Weights of a small transformer language model.
Size: 20 layers, 5 heads of 32.
Each number is 128 + 24 x the weight over its row's rms, rounded and kept within 0 to 255. Layers, rows and columns count from 0. Numbers have three digits each. The size before them is the row's rms in percent of the matrix's.

# up: layer 14 MLP up, 960x160, rms 0.0889, rows 930-959, columns 80-159
# down: layer 14 MLP down (transposed), 960x160, rms 0.0798, rows 930-959, columns 80-159
up930 096:093124109100158085150119150085120143162112089126141123143092148073112109134153102116134138147131146180138115112116131084160136163124111171143095152122165107133160103111160082160126144100073105143153173113130104102123149113108164154113081153
down930 098:102127152133124134121167103125139107151112099146114093123167124131129168113112117081069127105178147094136126100128139131154138160153167167131140112150116189080120120114143142151163122138118170109082134103174154110124114117135146148115167136
up931 101:061164161123100104128118135105132124159118135150114126103099125118123090125124158125141124128132110111140115164165095076142147200141128116097099148100102140089173138121126136146100154119133101151124145165145159139118114123154138118097097146
down931 104:139110104123112108166142140167125181103143115119108137154114179138124164087100156086146087122116136106089103079111161138096209127115147103144123122116103156148130111146134113148135138125151156142116158100096103110133116115113152146141096137
up932 094:083117116147117093118135065133163092128179131110148112138099099113131124137140100153104162121106150113171115145152128125089097147145084122147079153134199126095131136130114123106115148120139133101213132107119132091141151151146110128171134172
down932 099:116073121131129126089078140151122113139142133133172106103103102132144137150139091168135097117151112112089120121133112103107144119096145116170138130155083162078138135153147129151135126114134115134133141156101131114142119131095092145145095101
up933 090:142145127117120160133146139123144092117138148118136156139111127145109108146166141115151133134138155166173126127127131086087160153139122087113100129125163114166103147100122104103111122127123118138134195089116112127142123139102126122148094128
down933 092:165126145138150129127143117179126150124069135112130124139134136059096164121163140144140134125144128134119137138144140118127104115142146097106101140109103181182173156151126137158132090130101119115145150137106176149089173142135112121141138148
up934 104:149168125112111179073084115058099145120120134121124183117139135100147124178145085163149127146114139118087149134130113124155142170118112128137136136113141113120126172134121118123132119101140120116126162137158085165120119154148135132138123136
down934 108:105105111158095126119118162173127146149162156093162097149104101133126155119149083134094139093140149154110111128127144137143112159119120144167105124145132152060165159104137145093122143146122141142135130119130138096145155135091118137147101123
up935 090:073132109095141123143136125133117143130155142119127102148100126095112104111183121145132116139156141168132116149156077133146092137129118131155093139118128153122145150120116155133144152107122163146121132120114137095141148153118137138154136138
down935 094:080142106095115136110126121150137118120143136129128127136125130158124122126118119110122113135146119149110122102171188145173121155153171126162116070085114095086139149152172118136159133150142091154152128112113090103162154138089122138121121109
up936 104:121123144139122150124131135121119148134145100108172162173121142092066108134161111129131119127165133100157119151125140126107107145122146123092105135144147150141130142135118134179155172147109123120168126143124137086105143162108119121134127134
down936 098:135103132144135117151159156118133113113117155155125147097114149139133149141125112141164151097142100130181139131090148127119060174147108128154203117104124168143134117087172150173089109175134138101106122112121142149133111138123132129118114150
up937 113:155163124164142109139166120098163093113133147125158120122106094103098135107126126158111145098098124140174168168176104095147128147171134175113071156091176113127125118131116129088112123115092123124144135128116136125149138161120171132083108119
down937 114:137130124118113154113139176147125077125070150112150147173122095121081135170142118113119139155122091118097126115121114125104132129079110128127132117172097115102126122130112138106129114099075129107113125144144102145117116119139125147116081099
up938 091:077145125100099092103104144160118135118147145104083128133140051142130164141139153146091131158114132155137124158141124107168111145133106149130151146111128129135142124113082108149142116085114138168087080150120148167100094150097111108142089133
down938 094:112131113105123149142166153122138108103115146133106081148159131135195108108169083170116143101096137133142108083108158152147107074185144105179139133129132122182141127165094142128109087154109154120094138172105105090138144100091129114127121138
up939 111:096126129112135122118129113104104075129126141111134129123127147115182103123148095171164136159136177169176107142192111147178109132120142124149098175123103141133118134078132125180151127105107156141135175150126131150180134145120135138130134135
down939 108:119113135138070128110122140160151120141126153102143096142097141072169154079164128114129102124140128156115143084119140121112088086156116149117141096138075136147116117094152132118136148142117145131168157140118116148108159123125126146134137149
up940 094:103120139114120131150166097113157131165132169105115088156133132107097153110124094122162160120102117095153199140165129160198115140175116143110133170116107126123152125135117126107123144129096086110128106144163162127095100125094149118090133147
down940 093:099117142106101136116135139126141143114114102105121090129154150118108113123138143120143158119126140118098118081117124104164120068134109120112136144113135128152109130142124165065114120159093105134124176142132114149146087115135143156210154164
up941 080:137152131119103155111119071100140089164117183127111141121132114132093113100132074131124107142117149143150170115111136119127108150128111141121116088152121154124157121146120117106118177096145105146128099135180105145138172137082149095149154107
down941 080:092134139165129143156142128111133139131157084093124129110110113103167152174138137100139144100111116139172106146137108150122167050129094147105133147144107099175148135114128117093178089135137118114136104124111142099142141162131159132103127147
up942 089:113150191147135148123116125159096130122121159151145154136129142094124139131129104136155117122124133154127085105111089133139130116120124136101144135084144120145147107121152139164168093130115124181113099120097130109124131139145152118126122106
down942 091:136139108096072135125113136115143118115137122146116144132111162153119114162101153070124132098141098145100136118116129129120156000131122159154163160150131116218131120110157145137134143159130117114100124112158161167119124127145129129127142101
up943 101:151106109127116151138115115105126119129097112149098091096060139125154111107122116156134108130113123132182186090145164112138095173154173117152067130112141126083174133118117131122094168115141092107138154099114118135110107114139138122088105101
down943 100:170131102154107133100143141142145129118138121122142137133103101125140139143175139090153145167123161139137116153149079094130170145160122124131143105125090121125065157130120104154141170185134198115107125099144151120124150121153113121125148164
up944 102:132143132044112138144169140150114167143119156130139113139159141133131159081127140179133155150145130115151146096142134127160128141127145162134106110133134104108146142116110134152138147126157097194133174110136134109108163194099122105147076099
down944 100:128134142138166121116134127108108153153085090160115172114156109104153138081158117105077077093138133116146133147115118127147121097118146139111120095154090126148107100136149140148108141086197115158111099130139113124114113176155124134108095124
up945 105:117137127146116166127120111154147131118134145135110138133072148124135125123132117125132153119149196144103116124119066155123143169118177127145056197072183128089154171109106152110153115151110111130160176145137159137132098137154129124094089150
down945 103:108104148123124104135114157129124131164144137083137140161130177152169112123097169105102082130163127125171149103152131122162101129109104134108127146135099147150117167148080136105180153156114143116109106080118144136127101120131155158154116152
up946 099:141112166151125149079099149087138159138146089165086120158097101143126089093138120121155123088130122171124181136123146105143141138103122164161123159100180105087151128116109148133105141133120118126170122163127147083136121105106131131103111115
down946 100:146134135129146140142120149173103162084133114129111113125147116101110120118096132134108136115114117129109137121092148165150165106117109128135129058146131104115118130113129118120120147125157126125152136126156157090149090111104087126151117090
up947 095:128140147137105108107136089145133071129134102100138165175151139143151137185170151118112164145131195173133117136127080128093123129102125148132149114138126120091133097095138122149110168119142131129116140096121140105175125122133145076125142124
down947 099:172162141154135123161156138138106153128114177141143159110117143115147118130135117172135144145134117172102111116092129130122111094128127137106130106144129135141114134142100119125082131119120131147187147104128115115136161125127116124149115168
up948 096:104169145078123127142118073123112083082104111158108125107112123128180178129119140171147147133124122151163129120131060154115154142124144131129091130146118117080163143111165125125090175153110124116120146170108104123131144139113127131139112181
down948 098:124144115103097136126143126149126132130141096163092162162115099129164119130087148105127110156126128139179168160151133078122123155113107154107153156147134141064140119081137137117118088143129110151143145086140109149140090123147141143124112117
up949 102:125098125149100195112176141135125087100167139150134152115118152130086108153137096169115161119130149116162137125193145147140070146120146132131101146135189138097130123090093141122135143120103130108154107112139145079143103130144138111132156102
down949 105:121115168105109144158167096148109150119122109135129191130146131144139104148142163078173099088143072157114119121150156119133125168145165152142124102157144099149128087174132152148133115137113111128143087102143129108161095151147117110142104157
up950 109:104141132138119131141116089109151133124109102155117118105106118082166128134110139135118144116111139105176110127114124106173074152126169155108122129112149110099124167082103133126150100090074142086132118121169093134139139104171142122130089138
down950 112:098102099120174132132147113166125127145097120119151116144155156127162117146117160132150167137115143174065135089123134156100106143120134126108137147107118158111119133135104129112109150118084110090143105138093167131147120101098118125103158146
up951 100:134174130092116164129140144109081094072137176141162146162123132167095109184141164095108110135138109156141127139133103149115123132122137161132133124149162115145138165119129142124126145119138124156139117103124156159167104114108118131118105113
down951 101:135113168151165092092126145137137167098153091096131139098122086102107138111080107118094142134099131107114120151106148124135145107124163119091103160127139080105140083124101128145119128123087087125120155125115118165146135156144133154147152171
up952 096:094165128140128160091167150097141162107107130130178145137072131111153110128117126145113135112126136113118149162170130125124097128111145116147110130099151091093148124104121084111097150130113148113085108127134140146163139146122131114108115137
down952 101:124131087134163133119095104145101133147142176145136135107154132106107104175132139108083113146121154143138167099153141147134115107111120170123159091154137129081167160113124111152131157119150177128112113119154086127165112103152124116144111136
up953 092:092134107142128155126163125059126115125103112137134116117116141109142131116151130134138125135142132102145143182112114145132128169112101103159131132124101131087194126110188125192101093153149151147130112098139113148115111134150137105156144121
down953 095:145082127137125106138170138134105120097126120140171151100138156122142128103094170123124088111134116098127119130137137109102153098124136065111093141143098134128139158181142093124114125147158143105168120155109108133162131125098136144164119152
up954 093:097148122159087116094084136134115131111146118151125111130113102121127126130126163144157103125169105142161112124126124148110065114164120149181113158132113130131153145141112144110180078133125146126130113170130147119138155145088140114116118113
down954 092:159180134136106126146190137144069157110119116122122145128155164098127157115086102157123127136093108161169119129136137130134121077125144079099152109139140119202146110179122121105133096148151130156128137117143109140117128132156120102146110120
up955 100:132115098092125103127171150115146166097145112185132096145083123122089125143139163097136120112134132121131116098112110075157141136121160142157087132085153111098134140122142156097148097086123111167111138115155172103141122146100195085103127119
down955 097:152116104130147135124109144129127109115140118123126155134126139088150109122124145123133110159153127143126139104154109125130133160097156104136128101168103175138188132137115110147100121088151190072144114143073133111096166127113093133128132115
up956 099:077111124147149138105122108123154130102128126125139125101074147119119080099144121135147111145140142145147132139148096076074088163139148115116095143103180129114138175138106116101065183133093124117132136096137125109126163146081107124142081161
down956 099:129152098116137142094161141132117142150138174180147102121136116119079141117177147155138125124083181139110131102126164164144115179133110146149140173127199123114137130090130128128142147126107109118087124145146114121153166124145140124073090127
up957 095:142114137108115201138130114134100137080127137109119127106130125158132100143128098122109111113132143089146171132154136112170121147129152107173092172081137082115157137076107128155122164114135122126110149110113128133141157122114105138154128113
down957 098:139138119122066086135105108129167116135136105149113159153134118107132137126113152131125133128149117120159137130172085097134100142174115122138180123115125143130135151129125112112086116145132150134146086132161132123134111142131123104116121104
up958 101:148095131130145128102107120131133115129135119139122177136130099146112156107128152181152093141116102116165134130154092121138115135079154121123089114112162084135126147104176119179121123087108127142176118139136139173180147118146176095112079162
down958 100:107109104115149084095113169161148133132115125117137146155102158112114104134118150115139184097113101106136149114115154097148114135080118103129153158169159154140153129067124128199150153106142155132153149115134135129121117162146132120096139139
up959 093:152152145162124166163084120118125113170145150105111134144121078172133101150146112123187153144135158101114120169145131142139132135098101138098135145102131120128124101103105126153052101131116137138135134100174110107141118180127126143090126126
down959 095:178076124121087114105155133159109118134132141152175123157119153127155115133132087117076107104137112131115091153116118115137107139114141139116078111105120075127152124200118118130186133123123120108101127162148133135136106096099128117124140119